config.yaml
num_hidden_layers: 12
hidden_size: 320
num_attention_heads: 5
num_key_value_heads: 5
head_dim: 64
intermediate_size: 640
vocab_size: 8192
hidden_act: "swiglu"
norm: "rmsnorm"
norm_place: "pre"
norm_eps: 1e-06
positions: "rope"
rope_theta: 10000.0
rope_fraction: 1.0
qk_norm: false
attn_scale: 0.125
bias: "none"
tie_word_embeddings: false
parallel_block: false
init: "normal"
init_std_qkv: 0.0292
init_std_o: 0.0
init_std_up: 0.0292
init_std_down: 0.0
optimizer: "muon"
learning_rate: 0.00209
lr_mult_o: 3.0
beta1: 0.95
lr_head: 0.00946
warmup_steps: 200
schedule: "wsd"
decay_fraction: 0.851
decay_shape: "cos"
final_lr_fraction: 0.0
batch_tokens: 131072
max_seq_len: 256
doc_mask: true
train_tokens: 646500000
max_steps: 4933
dataset: "wikipedia_en"
Each number is 128 + 24 x the weight over its row's rms, rounded and kept within 0 to 255. Layers, rows and columns count from 0. Numbers have three digits each. The size before them is the row's rms in percent of the matrix's.

# up: layer 9 MLP up, 640x320, rms 0.082, rows 411-439, columns 160-319
# down: layer 9 MLP down (transposed), 640x320, rms 0.079, rows 411-438, columns 160-319
# gate: layer 9 MLP gate, 640x320, rms 0.0766, rows 412-439, columns 160-319
up411 100:133075090139122170122110142170137136095077127067137139162118126105132132115149110129133106110137119106107101115156153108158135153135153130140129116156115119110156121155123135131125101137127104099132115148113098146134184175132170145141131167172141192125116149143141133124135068107126130119161102159155134110173140149131143161112147097094120104121111142097136088107148132153097124133106154122152075114163112134117148153158111133143154141105133131148115142142150085099155111125139178
down411 098:094145122148116113153167090098098125113148125154115116095148141139120102123090122154110130085139137127097144141074087124129100120133133139116111141124093142125131091096201128168141112123143116111089129114167129131150136116112140093086105198111092093103124070132145114099089088090151110129115138141128211112119144103120114117113126107129148181167155166157146160109147127145174135140166129148123107116122128145122102116175124090134135145098119124091133125128111153096108107134147124
gate412 100:098105136126132117171092137133113078114088127107122144110122133106126107155084148108120121100136140139165136133121100117124162144108067127098117132145114107130111136123151162112138160116122146149146091122106125126149131085134152061090130093109188133154114106175101119139106151154146122177147133116098091141120171140145156138124147131129155145142096092144129125110166162148059183086127133159132116116112119158166086137169117157117079129079094122139127105159126114128136170147118098
up412 097:103113097144161120176131127159094145124066153122117140172083131112085093134142123117117147106144183128194142115107134100111114145160120109090147136116093096150146118125124144121108119138135161147150099154174069120128104128105149138142138152140107132095127090149128081126136130135141130109222094125094141157106149103122148108109146136127128144071129121139092141108143119159140127149139109114181120141083128139136102122123167168133126146116156144150117141130116135108175094073133111
down412 098:167098158148141132117103103131129184135165122106122140135138135128150131123131170108106114121099110146131119122099156160164080118118176142143145145144156095150151132140122114115077173141109139120122115131132089108142141124135111151129154117139176128132126141093136110112121085145122124118075094108120150152141153129140122138114094099100071116123099143113145142062098143114150100146124125119147154124159120133151163108120108133116092156150139113121115089145110127098083120074134172
gate413 101:143116166139149096144135092099143108128178100135124143151113105101171117137120097111153126097152146080152152104166140140092106151111097153133134145150107105158140179096159140101149126135127104153121103103112124155142102141080164116121119135130104151151115135092101158095143121155145118130130109126135141140134128132121143089109137128082129139126154092160124101149085132095124166159121084127073101144161178171094137171128127143121139140109171205179126102149110177086102100132107113
up413 099:120121174134097131132157116157113156146096158113132108145164103140129121111117129142148131120136094117118127121122136102124137143136106170167103123111138096128139110103167118090118138113117115118154161067134137118152104063113102144086136128127130119158151095140100163134137131117128134087116131126121073154163120140107128166137148086128127147111123134157167176141111111142118120111147134168093105083162116125109120132121140142125151124122114130143123105171120178115120145112116112
down413 095:133118117149221124131091121133107130116105153106117168163103161113132146132119156128105093164074102109135150137130169146106164109088118141147130116112121150128136110121168120145141136141083122138143132115120078086157118126076147113119086131108134113155130123157127120168119110115178160126105189144146140089158171131145142082133154119129122094124126133160120115128112123130126113126168101123127099131091133135132127135142088122096153127182113088160109113105134137116087121118127162
gate414 102:122110123136131182147126151135114099141124122126116136143172042090112146139143154130161092109125125083121141137142128137119118130136099128126132138141117111144112110130138124128147180115165171123152149201154125168153130154126110140165124168124132129075119142101101084152121133091143126147108117119120095107177103165121161115121091161101124106083089151162111150099109150134107122068109144126148116114158128166105102118104135107137097125096136089145135099105106115136142165114137159
up414 100:151094142092170083158121136120156144131135107130127148132106141120135137118162154096133128110118103126157151097108143153105137117116146153107126145127160140121123113092151186106144162135129146085141159146186154124144139183112075145124172114123149124133138168154094115169092134136154122148082077138133126067145138158083148120143097116095132134113118129099126126131105137125177110128131132109137134134103153171155128132157114080109117161120098176120172133128159132136136108086141149
down414 099:124150111117156136132142158090137145118113157138129153148132102121122136158096116090129155149134142134134141126166140154154162095170127109161156104120140149126130128077178129130150137150126126082120111145142163171134126132112103132120128127081093132135097141145168171110109118135135153127116159114127136082172128130101172132191128109112118092186139118141090102159110142171142153099142134114160134062142143123122129146115139165135106158127134150156114100119138148156140122147106109
gate415 100:147141138143107118176125102113114083070147136124134108134113109142115114144139153137089145112100170092114107165146159123143137140142151148175153107152134122180147132095106117131104152126122061139100089123141123144172091082109135157089144133143109159125136108134110153069155128151157163117079110100149151142121172113118091122122107188137098117136149122166156109135178106142122119146122147141075172131136121119120137138084127155121121079131141130138160142150100130161144131092129123
up415 096:092131121127133109106119132135138138142092136137137145168132121162110159187166112132107191057169122135130133137113139166168155120134155132124118123145131132107155146112161140164098110161134165121163144140122132136142152114148150137158110108137162113115170095141134115130108139134077107099145135129124117158094143141166146120140087138164139144112131124147147133107120109091112124144134095122160097132109114117159102101094109136115098172129134156126092147123113133142166116164148123
down415 094:120109170124161107110126186106103127099135066096097161142144079076105145135128127150098120145134131164169154120141108190145144118151136136103184118147160140100170160145150104144126132083077121113120125119124085132123119110121100096143119126114120155162158150132116088191126154171139144153112120136095139119123114128140126119095129137102133107116105123144131092107156116138147148114092124120119128107114117132124120119121161096112113116153141131161139115143154108158091140128170068
gate416 101:166104103108146081105127160137130151171129160173107095111134157143145153163152132081140117126144098174101079140142110165124072153109177148132092149100161134138106108157118133134105151123137135106142104099167135170125107120126085116148120108138160131123131117119163091162122107101107133132138172160140103164137143095219109159169147139116128122141141089116115107170095106117111147155135114121147149154107105134112152124144082154100137146132140123109079086127116121134074129122111132
up416 103:116124119143146174095139127106121133121119145141108123108139118069149121113129102133128086128137133145137119130130144112124125120156136165145108136129145147109120103130146130146171099130155161093140089110149091129171118134115112134168149087112140116111111140138133072144092143117123130141107119160159109121183069145172157099128124138116130144101095114142132141137112127107110123166125123164120113147109107142078162143104104145140146123134135148119128128142120107116108142131134129
down416 099:118133147103149104126127068099126147158086142198123101194165113082101146111088153144135135100118151104125151131150157120145140151108119133133163133126121114127116102128194101120115131094128080137136157162079152150125119123117134116094122156171110155150145156158160149119131142120117174138124097138159100076136103126114107113136136173150087134143111135105118163141149118120124128066107149133085145112094097120135113098126129116111142121104131119153117147154159173131113134128122177
gate417 098:104103127141107113087146144154080104113136105150166109074105114131141149121092101116138159128107113141119089125148111127134135133124145111122147060188159184082148116142141134126131134154130108102167166109117130117119104132127123113100110167103097127185143084131174190139136108102151123132160120158129147142129117139102146125092130085083105169123137114090115142096147104125106131115132110111116090154149108175086137118133172115097117152125106140113085142132108111161083117125094110
up417 099:119134138145127163143149102080107121113124144167154136102143144123114083115103152132123177113133119155126088137137123139171138137107101182093126119143134157151132066136120133125116129131142107125143156159115163123128150160127102134138136098128123175162154123121132176138116104129147109122095139140102101142059127183136157106120130096160128127121085081125162144090132144106101162129120133140081111151163096073134135162098204124139109102150076124100181140127148073159122130111097111
down417 106:135105117125110139120101118140119122130088124118146139093125087091132153154157118107127115158129121143127133125107135106108120134131126097172126119175143163126108124131154168127116152086101142108114162103129094133151138121134112157133114165138125130164120139110147104146128147155136079138125127118118160115125064127118119174105151131092132171157154094160113127148119111139142118146140105120148121135151162159152074148146175119004109139099127106173143127115176137127104119159082136
gate418 099:137135141137102123165182125144154145133113093113117127093140115144134125175141117180114126083113117105105125135161148148102151152140146122121133161115099110115123142123115092107112123150155135147086098155112100133132088102126100102149123118131190187128117125144133125160096119113124082137082136175138160092162120136109156090108119148146109136108154135110113195141078121100122141125155117134131122163093085126120118113130148125145099124163103112108156188132094106090102105090117148
up418 100:109126133134113141118119090120115120128139166130142107119125144120096116117097164112143156139116152132139115130165079150141156080120159100131133139116150096112092135132160115120170121127155128144119142110143134152118184126119153144130183148097124149163131141139113098149162116155102111102162157121138099104139106140151158158149137117136123101132156090113082173091113127109145163095131118121158144140132178145128140143122153106115106124097157171155134175144150131116107127143139155
down418 100:137108142131148158133135161080122127176144102107175131129110103171148147149123146125120093113149108164105119113116180157144109126152105133122146130099118141132149106161129128161114135091122098125118166117105141146101124169149087149108165080122166112097106124143141133109139154111119157136141136134110127109107135128124143187140156150202130135128135108116151119128118157121114145139128110112134141157152113096135130105135136162093174167162114124139163127164122124123128120113148131
gate419 098:126132138132123104104142136153160142095129179127074107113172114102149108137169125149164164144145126125087125108138146149137144129133144132103085124133110184125113135096102145129110148115086095149111128116173129136130095153079124085161148106120148145131102100136129163164130103133097180122097120122154127147081094098121154156108127105149108138126112165141137120166109097119096121128152114161114098107103105143171145118156108089206156160116083145123097117139162148128127112163127096
up419 097:210122149127122139168121124115158121121095133139118115126141130101130105125140131135152121095096151131137085115118156134098129149173120120149117126144117146103098103118133187143091128140155109149153144093121145140137118115125138118134110094107135112089117167094125130138140153111119153121116100160118094132143130154127168153126134080117106121109109190174138150173107101203166137126112116142179141130133145113149160103118123145136116133078115104114124151146104115139097132105131141
down419 100:155123107124140077111113116148129135148163112128158167151082171160163105160148160100138098102118121076138143111140144163186120167130145158109108097100156139087114185141150117140132094144147136112154138133140126142125190090115130096164122130121130096119145125141107145141135133160163169117131124123143148140160142152116107150189133137179123117162151132148121131120144102124164101112150130120163135149136122130139097160084150108093121162126121087095096155148159127128124144135122086
gate420 102:119157143160120133131168146145111112140096133110094155181138142135135086161105136112144128108086123134133141131127107161102109152097139162134095112098125151137147150155158101125157178106165126117139145110157109134123117132155126103096136105134105142146104102127146108108080139096129150125142122127159105098165088099127129097115176196101112072160094141148156107104117103131135106142128171151157052141128116160090072121159127107144115140115158114125179103135127135110153179115119120
up420 107:131155148161127128128135102175108130120167124152133118120168137108119108110078096158111101155135128138146123121104106148096148118148170133124148152145118164128145119091096141143111118141111155147097093071116108121109154134100127152128158165144140136124125141138152124156128101111178121141154133176111132169144178120126097150113125124064131121098152123149095130136150079115139135129106112185132112131143109111115179095096175096162124113152097099104125141125106155159120135100157120
down420 104:093139147133115116135159123121113153140137127146157154153131122146131127139119122139122121096162129127090117102177099124135113136134112086102141117096098119107085135096140171123163114095172142106122149141122072151102124140146142098114106130125115072077125132109138133134116116150140132132089112095112116134139084108110133126157142088153105120105155075142177090110138106088112144104123130104149080134075141132162124114144104135085174115143127115174118132120155103150147137162126088
gate421 101:130086122129139126133116125128130087116076082149133092133120166171157066116141156153118095119128101129089097122127135103159136093130109121104094118100113087113101101125091101131127120124138114150141159136112145098155088129147101122130112107130141091113111092067184153143128148114132097143111139122129149121160133110137133127128120142070133130153144146144122103169120100164148124132098120143161157130111087157121061135128112125118108083155106117117162126127094116117161116136137106
up421 097:140148125138171128162145097119151147112156150106140113136108167145138087122127082113127146100077118161128129128142075160139121111137159119122118143155178141137125156092132141157131169122176121117113140127159097116162135093142141170173148141156130142128139153133133142144111143152122176102087127132150124112135117104122101082110094169153100157133136133110125123129117125140170104093132082113193123088151124153149151146169118093143149131140128127108140150160149145151086102135139138
down421 093:155080129152126128158136134101148111169136163104127106118100156099122142131154196103155159110121142102133137177109126122116113123103113173149157135085099101141137129132129139126114143154124097152105110122162071123115123120149125126102114147133116162120109125109091123127130168112134125132134115124080100097143139156131161120097154096164110119134132083110143102174112138168123093154153123117108160083118131127173152143120138126098129104129120070117106135121130106180105138102123093
gate422 094:130142102120133111084172092118108093083115096128114182134094135128131107140144167130142118137115152130136170114122121144081132137164131120166158143169076100152155105144088133110112109091117135131119148116128185055117128100095149128124096114145106117150126095116134091111164125158130125122110142085157144081149123092103121131070112160133101105087135087130141105107108114164112138118142167150126132152102112125123110150173106107110161107109134160110099156111122150127116148183113182
up422 092:153125164158112139122122132098167167106124125135171093089155155134097099097141132125115142128116151086106140123115109145148118162135117164134112129105153144139181140096108100116197151141086137113151140131150079077104098114164106123118134155153175112119151116117155133139148111087089112144122139144131137155089094132125097093109100097119108132128129092157094135152151166121135126120118154100125141094116163123152146138130140154159094131132134137134152144171070130102073178125143118
down422 105:150147064122157162124151122137104105139095151131118156120143132123136145113133137155112111117117148119144141151124118129081160153129133114125132109172076116123120124155122117141095141110146113123129064117083160148155152094144158119111083069123107131125106104110137082123147175174141113121116133091166143053146081079144171148077113139138126118109105118090131141144140118167113108135162139130169129179135118128138109161139135108160165106131137153076099086113140136131132136155148163
gate423 106:193118143152144140117097139107123130135172139104136134122113149134077086117106119156134121119083094142076126091139125108131180117141139100091094115135152133156170091138100112155098112143111101124136144106050157128075115124130141140122122117165121102113153149092111124136137124092102193147123112113156137106151120109118130146127122130111124157133136110097164173122100130112100143153115150093127132132135137123124106129152161126124147131142134143165129137112102164076095111104119164
up423 110:146190109122112171152133111103164135144117125126099091117163177061110162107115160147127108129149138071138175129104152144125127102120126103132098143153117104138115123049113163104117090129148142130114162111123111156124100129113136106099136113123149113141118128135118127092112140127106114115106160098111187112148153124126167139145127113115145086134162124159093138098160149150150066158137133132131119103152155151126133136120123137166141144121140168152132141121119088126141151156108103
down423 104:142111131108156136177142155143193147117119103114116127123129141125144123147148109111130104161151126161106152140113096154088120153098106143128109149143142136114119161127149139142138113107087123145133163150128104149143104110104123118116124113110143147123107096142143137109123146139181066146128131071124127107124140104123095141120154134128139123112114097113148119151145136093121081105097116157128126134146156122119155104071126119181121131146099119114158152116133071155168150123122117
gate424 099:113129105113096124141119142106121138074120131172112089156123140158160112160117135116156119148121113130143151163167143125121112132089132130158105158092131154106128118123133058101129160141094129131127109125130088133148155100164179093136178121162139124134098156147148142148104147145103104112170115150116122159089123145170111133128113120140136095101133142107116134145099112131161171100121117151126160125119152156115093140138132127135111171147139148094112137172141122163108091163085109
up424 101:118121113144127121128129139087158132144156123105118144130135136123110118076123124111107129130113120141106134128105150114125111081119178129150102145113100158176096115142087169172136109102136135138137122153132149100117122158113107156134140105141126108162138115113150165156132119106149102064155095144112114133096112106138137132159136109141141128132137109141155132150125142096087165070169148145120076158171114133144071126119088120143143129154133133120110106125115122147120131116140133
down424 099:100119139150102130112156136079140131114077141107134141125122114122171109104128083159133136139125105067131109111146162168141086104156119106104146128117151143110145090153121127111160105119097121128149133091132103153142138125127141146139169109120122172103109164105127111138146116199107126135107149101116132171121121135131106106141093147103110129132153158092118076140110123111121121178136118099127141127119158061142128160106100117125146122146126124132155146168110129138165162111107118
gate425 095:144131120105168082098143143090160118151150081095131107117168140072148175152119129110078088092135109158097121108135122193060170139131140087172124091148093121080141138124118107123158128120126114151090122104094146126169138145115133131143151138132135171143110164124120115120095134145154157163157140114166111124142152148118138159117120099136148119139115073147121109142136100128108132121121101121159114131133137169118107089143147172113122151101137085108101104168128122110170121181102143
up425 099:042130123159091127098136126139117123112135117084086129125116075105146101145118128160119115078166097177105112116156161135117105108134163129148151092136106119136088127123078123160136115145137122117115112117113109153146102105134144122134146113103165169136129130111144132129177165103154119182110161150123123136136120098119127153157116077150124128121060110128127065133119081083125105116129115155150117109152078137175138155154134109117099131170103135140123103155175148139104127107145101
down425 099:148115128135126111097123136160137102123159137124119116098111120136118126140145095169126120135110121085142100139098099067133107153116135123092153124158156100100098162132142139125152176168088126128120101128131120136155107105121115120126097154134151130176114127115161128141153103096159104128114100122122122164112146125128170152138103108100127145162140124155118142148163174113100158081148116089090134127132127136142089112116121111186120133113110132122084151104091139138155174112130151
gate426 102:136143126127176187170131149123116086136132105085163099126148113112098128110182100154129161102128106149131117111150100096147129136098147160122114124128142106135147128099145178129125134136150140101138147112142117137140149135164138089136113131119092153113143104135164121115125149145121096135154151132147145153122134137162161180111157134144087129079061115134113129149133136107136137113104093161145119101150127107157105156136078099127142132148085124127148107111111090183163130147110169
up426 099:149160118100114118120145115150128091142111079148107134110150123106091062143148150149088167119133188128158134141117128124154139153128134137099161159132174134169134155142103173151156104144157127103181098140154125148129124129131124090127143107106043150106186131137116143081094121150140134168134150085142153109104127145154139115145114106150084142142134117150136110124123149152098111109118156144147124123109149140136146148143111136060102094133110135116146096105144087125147142159123161
down426 099:141134186122130101094103144117132159140080154126073123120071096118111127173149147159181101133123151183093151150112153118119169129139126105108153099090126125140147135104123173114123140140155095074167105125127114165142127127121112093115124155123138113136139130144134095155117145153138106132144174132125130107138170101127164141094117095101140143143087108151153074128111122147114123098135170157118119150106144087153129090124128106118103120106159145111107150107113133186116084103109098
gate427 093:165099127119080153124181115136103155116127106108136120157094188122107102161121137075111115099150126097162091126128119137136125116156093166146170123159113139111137148134132110142142148178117107127150143163109119154132193093135135142118131145146093153128129115150140158099147063133122108213123132090141125131131131142113123111123117112126121115177141103123133142080150119112091155141125166151124124162080122115141127114122131093108108162097137132138152114145118129140107110118178135
up427 096:099166140100203149099148129102144100154125119147098100097148138136116114149153134152143104121116152119111155120109132133153094118127149125127118170128100077122095135099124140142156098154139114124091140124132162106141115121162141157099123106094125119130158170118148137157039115115120136133098119145107137171153138087163183124155134157107159110160129137134093121172144141127148124151114106108136078089145133106088153105131139103148150117164143145154093149097172149143132137118113102
down427 093:096071116108133107150149152098091147140100142126133142151145111140169168130154118113133089107127118176142146126147123113089102104120114114103113132109137123142141176116121128123093129093146157138142132099157108131135158145146122164106105088137160124125076122152097108117133127154167117139146070127097078156110117180100132133104110099142138121113119159103106151140122139165101127101131131172155110178135167145169124116113152117112189109145126144151116137159135125144177089114139126
gate428 097:101109142128123083115123169160123151139125115120134157149097185130116101120107129180142123060133139158078112107119117146126192162152129084102161118133158133154135078126147115190104142097117157109071123150152113094102134158140122167156158159113150102138149132101141122183111129135094148137090108146129122136131105067144118150144137145111113097153079135144091106135125111109112094159089129087113121115136135134112109149112178110172111109089150122109120111123119142107137138158137111
up428 103:168131149125116159090109126167146131161112160066139092118152129166099163105153100088138119081179090125100103154133124140145089155090129100165112088106145123143151156091144116119151113130096112158098099141119113105163098109141166125116109102134121144118131138120118112143126130153142112134142148135123059141160168141109159111155104127078152179137120141144119127101128201154129111151140163114124139137088093138137111138109143141165116101085168159109106126142122121163132122122142111
down428 097:135109115117128113139149141148165166141098112103116103094148145128107097091126113108143131136121132113150156126162174130147120146122110105129091134182147100156134097125102119073160139145105166124124132123133116180127164113129155140107115150193127140159138120155151157162164145154150126102157130150140160119140128097117123142085119107141159171109149177155125135117129146105107132095153128122126114143134133160105119096099101119147174101091145133137153093130160176107153179160102150
gate429 094:121141155104101115129122153155171111099131109133111107154091143142110134105175076059122141140145172115125148170144103134146103153143151171145141119135174124141125119146114137152122156106110058104125126099154071156103109173057108125124152175130094142136148099096116103105139080121126163146113118130104158151138111116099113121142127074161120136134127139112157164088099146169140142119112151133113147130113128123113122133132131144112100133139154121144127105134160134122116143119106115
up429 099:128180147102126100136154166136121107102129122167126156144146138147141158145133106104131118096117142148128141162105140138149124106157124153125164118126076154112139173115132145104096144133126148109114108085103149123102153128135121152150145120125124084121154151163091133123141090143137112114130151097104136125093151123126135156110152164150125113106101111133135134156157126156087149154126126165138129108125144102137194133143083087128139130168129126104148147109163119092098104142127132
down429 098:156119148119105116119125119105140144095116112125131117136097118142108120117134123145083145101120115139130121130169091147101127124124132105124089099167118134106106104143138132177163136073116153122114124164121109114189120112068102108128127141106151093121119124106174046102137117115153078118097126156162151101154131138146131119110144153134145088137157097094087088137113155134141150161118117111136072138122162134110124130143130119177121122091102120137148129134161135128125113113138096
gate430 095:126104114130094141150098151105132120116125072134143142117142141089097110144122168122104096113137085120141109105081116119092073126111059141114139126110082126113098085158085143121134126066141136105119146153137161125152096146164102142153106100153113098098132078152074109106136137106107087106113109118055098103171154129108165122057078133124138122148111112089121068109119128166077113128125143103147121085085127109139119109102147155108126086119130127130119174125113142126134178144132104
up430 097:141134133133109140142112144109134110132165113183126130101169101138119135075138136110174119091141080133127129086090155068075119106142115107140189115126107128121088102130092126125123119107114126129126147150143071118125098178107106131096153127117163155111110071104138110084123123103121106146124156110176092118162120140176114139100113133096123099128160128114157168109099170114145128112109147128174189108130101153113106073097169122107139153095099172135122138138142124114127141135125131
down430 100:171136117118087101101087130090156126127166117138135147113143110158080113145109132130162132145136148111083127112169142101129111091142112121099140080144115144126127140116109096143140171103128130115122142087072140116136156105129117172154140125136101153101150129132097148137072129128102106153140140126106155125125112127173093139118091188151122084141127188147148130126144144146125124149158081135140106120071125098095176125091161114078152112120124118108144103130085156135158138111104131
gate431 102:130120127099131137135092105113142120173154119159151129183099122130107147104146104127116143143122161112165126065146120127143166092107123118143109077123116170115142126139104140149059121144125129135099128123136114129100107098110098102145122114117111181156146108171155108122135112129100109135151113110152110141127141110174136154106083154090118120180169130082123100148133135137118138104115155132157146165132160149109099122150126104112113122173124115116126169113114071065143102139119128
up431 100:121153157131101152102143142130142098180136125075095160077141076126138127133102127129158124126119181156074127174147133129131090134074144111176133119137134093108158158104126112128149119145133090148085104106136155160132149126111169131119128120123137127090131168119112162119085142113169153105098123113149153144113118142116172139118106120109109119162114129157147107136136116105129108142136132149126116149127107134139153131107141123128157132114102132123128138162168130161178111129155139
down431 111:074136145098127092127174128162115099154138099160142113091131101117119105104138087116089113141120128131140111194122134115119108146095136106146095147089116087145144154096139121140127095146121114103121115133135132085142168144130148110128138130128120111152167151097097140128143110161132103106143146128127147159139124098099119076114111122146117116126125112147111118170139118093120134142104113134137135094165145190129100135115118121111129174121116140080098139130150098168133107110143141
gate432 099:130160097142114179087118132116111100105136125068145130139156120115126130114099121110143137157123165142108100125161118092110103173093100147076152101111166125074117135158091120118122122124119105132136139164090122061151111116142137117130156113115056112145140075121129120113105124166149119104151105160134098167142124124166137162103109124155123103112143108105128122125175113090102099136177108154102077093129128158153135124092152160106109110146148109116106113141145153137122151112165180
up432 099:153116138143165130108132127107091146125140179126121112119132105160133130127090119133132114135177145125177146088037129104154123148130121132153155157140145151120121124116134122108120156146132165162119141118158140161164094113114086157128127145110135135102110111099143094172166135136166165101124130187152108113124127137136142123126124113116137111145134150158105099090165128143142142110138126085117120121118095118129155129137132108163145186126089148106112110143167088131150081209088104
down432 101:144077091098130167128127157130127148124093185138133150108106113131094115147141117161084084112115130106178116160125123137174135097122097110126104118107144133159120095144134147096144115098136114140177136144153140100152073137152126123135148128153099103087173149115127155118103140141096116140140094163135124138113112150151131099089111091110141127093110132134139158141162115166150115146111124156147144105186134124168117156131160113081082121136159128096153122134083163146131059123087128
gate433 092:175098156106120094125128134137122165087149081093128123131107130149115146137166124146145121145140174069152107155120128133110096110110126115153111188111117128087116147116112134126112150151095124116123147131130101140127178179079115147123141123113165135165152127121150158125092126125122087094120103130103090148124091138108163129153065112095098145129103160149146165127138128118147162133110155139154086155164130108154119150131164150074125113102076103149119126150137116069145086130128145
up433 094:136091130115147123163160152132114167124088099124126116079122134128120157108128137130168131104134152126149100176141118126127123138119122129138100137057151129113129110136132085096106136139134113127129176180126118119112146120084146154102093139141109112158190131146157121141136085125094108138116094168139131133121139171084135159159131165139111138098105110116124150127079137158168130118148210133083186136143090119126149099110135165164107107112133095164117174127141099133150113100134156
down433 115:147107135132155114136164111112099165158144159140114143145139131113109157111140147142107093115136117146118078088104148106159118116176145124153139236101103111132152092130109123123118124105139091149115088148135150138137111129140156133088105113122120114135180137122143120114151145111144102121120150114140130129167147142141166113158105112063086072104122123143089084126137118126162119139092172087143130104113136099154105086121146116000121144151102146141165093115105122110137137138128129
gate434 103:141138135138135128124095153107112138135119132100099212095131109129122136118127160164184148128111122218145164112127136141108165132136136103119101134146107124091128105136102153145118141105121143129136095119118150144082138131155134100105117140128123093117141112068171109138142170074092083077123085120147147095131092125145108113116143100131127143146085129104125124140123166114151131117104104103130130108169112188129148126162106126108166143095096133122144122092113116154076123125136116
up434 099:125132129135134084098156098142118146123096107124103123138105143121143141132114170090111162108134115096120107135121129161125136133152124127139132097104123120135122152129131135140143136115154089176126137160160128141138088142090090130108138137092105136120120125106075058152116154112117140157139110145140130111132148091117149141169167133127138126140120117199107134121131168121130156085093138099121102145124074103114127125126172134156176105123168149112126125172151127111181128187130096
down434 103:150142118137143132159161121125109113149128145113117151125130111155128131109152113069153143107148163142143112117111143126135143126117104159137137148127166125151106097123159107143116098093138120130107138072123099121114089111131140092164132157117129107142165140104099106130122204116110096091168086086144156158128150145161125152106123163137125129094091150102109074105139109157092092133130077109120121155169131149123092124072103121153148103107159122077141112153110091137142126138124110
gate435 098:148165111108105116142104103123119129175090126098088116151176137177089164126120087129146146119155164134112092120134101174103099143120127113137099147132124111136183135108122091152103116146179159105122146136140127128115137112136103129124134167156094126111118106130130116136126098129095103111125150137153140139114093102167125128151094118142135098110143125172075130122152113140141131166086130134085101135137095133101132153161098130100152098112148121077146085141078142149117143134166162
up435 098:123133121101098161130155145154119123146144125101110073123169148108176131144155141173110140112086079149174083177103142143101101179093120133122171106093109120151136114132060153143148130090132152128130148125159132058119131132159109139116134147124127172140118088157157104116180141143147151168124127148116122121174132152097076128136121131096111117108111087140160124104128156141112113169102107097164150148139141115122124110165117117134166098115114133109149095169121123121157113148134122
down435 097:157102137147092112121107154111117126194111142115126157133149115116088149175144149096134100105111157109142129078119118144136111105124150141118118148121109126129122142133125143152140146118171137119111076129148102162081159093111130126150171146129150094143113149116090173171154097111139169131137127146158159179149075135155146149128146118139133123158153107129095121098121140106100149141114141130106119120143139121109137095128131132201157090139156127108101097116082112125118108074105106
gate436 101:123105133181144155124122114124139136156105108104137049149104112138097117123130142178170105099136101084155147126156129113100168125148139109143173121104131133091127127120124138130127112152130078163093183142180118156147096127112100121150140129127149129116134130160122143129135119184140195101128131115107101128118117139139164080178122150113141165136116150137130154132128137124139099138089112107102139126122121144134156127157169160143151145086135085138101137117105120058120115119126098
up436 099:110145124093136153161159092143147130142143165107128107119108114141129116159163140172109152126175123106146123146160153107133136117150132163136076094142136130149107075127127170125112104138121106116133091109093089164123133121127110167128125143118113162126121126141178107158106130142104149117120087123110111132139146086119155105153131139186090159100138080144089125148115128141110104113122147171125154106106159110129073151101166141127136173125155142131115160114128143153140126130110115
down436 107:157115125109111116120132123126146116127132147129112114145142134131111078118153038150116146118122143148131118141130101128162125112166125138111130134077104131146103146150100118165129130135141133108109133113175098144124105113092121118105093131151107133135102150176104145137084123146137223124101123110120107107130157116143148107158155149126103139117113089142118131161196159121105142136115139159131109164118129140105101105115117112184138150142132159111148118097090096160134127122086171
gate437 097:150134113173112122148189107166160112207128086137132136097137091072114143118110085122157093168161125110179101144080152143130090135143072150079102106131135117111154078115127137116127132096119145142148140118126159142119134130089147136114149064160148084136114182092107152147141136136132175113116111118102128118108124155130095102114156130105113149169155145164116125094144158132179127061152121120112105163127116108109136155154121145144144133111100133103114088135077126129114103125100114
up437 098:128080097144107136140177133095115136114102152164139114147117079100145121154144135119114136117072171141054139132124151101139138118142139103163146118136150169115074129109127124130169131163105112147109127139139131140117181136132136102121152178165136123074120110131128123122117162126105140099103117137166130144153093128107099104122118115130145074126134147145099161169112099081114150156151148123167140129130089161120100114126135111106134124132148101143168118091117138127110120138135148
down437 100:120130111107117137131116149095126096123128114093188121119085092138124105122165100148125162094116125120087118097132083146132142171129144128136083104104122149147134125100106126148095117144153136088142120195109094101113136145137117122118109109178157114152119159179116150148140164111162117101096104131143131135080060102147148144102145150142138144141106109147157104097145096142077132109122127158129123095098109106120099108130134100171123113156139139148138100115118166112168152136124114
gate438 100:125147130145106114126144106129109127110159160109097092110127135138100089140103148132139160156156146111146107109109122119121189125087168150104131119152164126119137145117180114181149126147143112137155114119101105132129160162103126096139181132141117139111132099084153109136112120176134099108116136129137118139105133155161188143142126143119132103152141101126134144088081131178094123125135140130099148120076175135104142138160174119126146140101158094108108147146105127102117183129164111
up438 099:143167156096134129159122189099132137109143157119133149116072103145150112146144143149118157149096163144135141141120164108130108146115082147114117121142147126158133127103122131119146167099095081112140117091138127165155113108117117160143091122107128156115153158094138118128168134068101133171157102148119085086124132071121104106107131124126129153145166141118088117137160100113135127123142135160113174141124137154154114115121104116163114152123158165108168119123127129128122129137103108
down438 102:134131131113135082130124122151123139126118086126121108153129115182123157078133191118111132115113137122130155110084143080120139124153133189163117183091117158138135174125065119151088118119121173095140111116105174143085132129122108137127114139129126122086133121118146126195116162160154060143098129151139166146119107137109139135133120113176157122109106159173152107118141196115147114121123114115127099168113103117117110166108146090060140129150119091131138146138160174154125116133125177
gate439 090:169154115148136144151144129123150156125099125166149119127118102112101156150121120142157137160130132147113130105092142119151110092144124104136124099141109102173041157122134113105131107149167137104142112147123135130129142114054122110129171140106135167095088135118112137134120132104127134176144062097142092138131116132123106160103137149135131133108107121163166144152162123105163123164124126109125101138077128117128090099127119157147147111119152128134125139177130173156154115099102095
up439 094:109093119084103128131125107149148137143156121137137057133127138122115130166174167143119094119118129114138113137141139150160113157111152178139150142186110152123092107172081126152101116134107198178123142152129140118133118096089171162137130088163144122093125146156157149133098125119089083162122097148169117148076180124149118143112123123129160067123127151121059148118118092127114104111118149101111159123105062112088119150114156097116105086108112129123117115115136123103094091131095141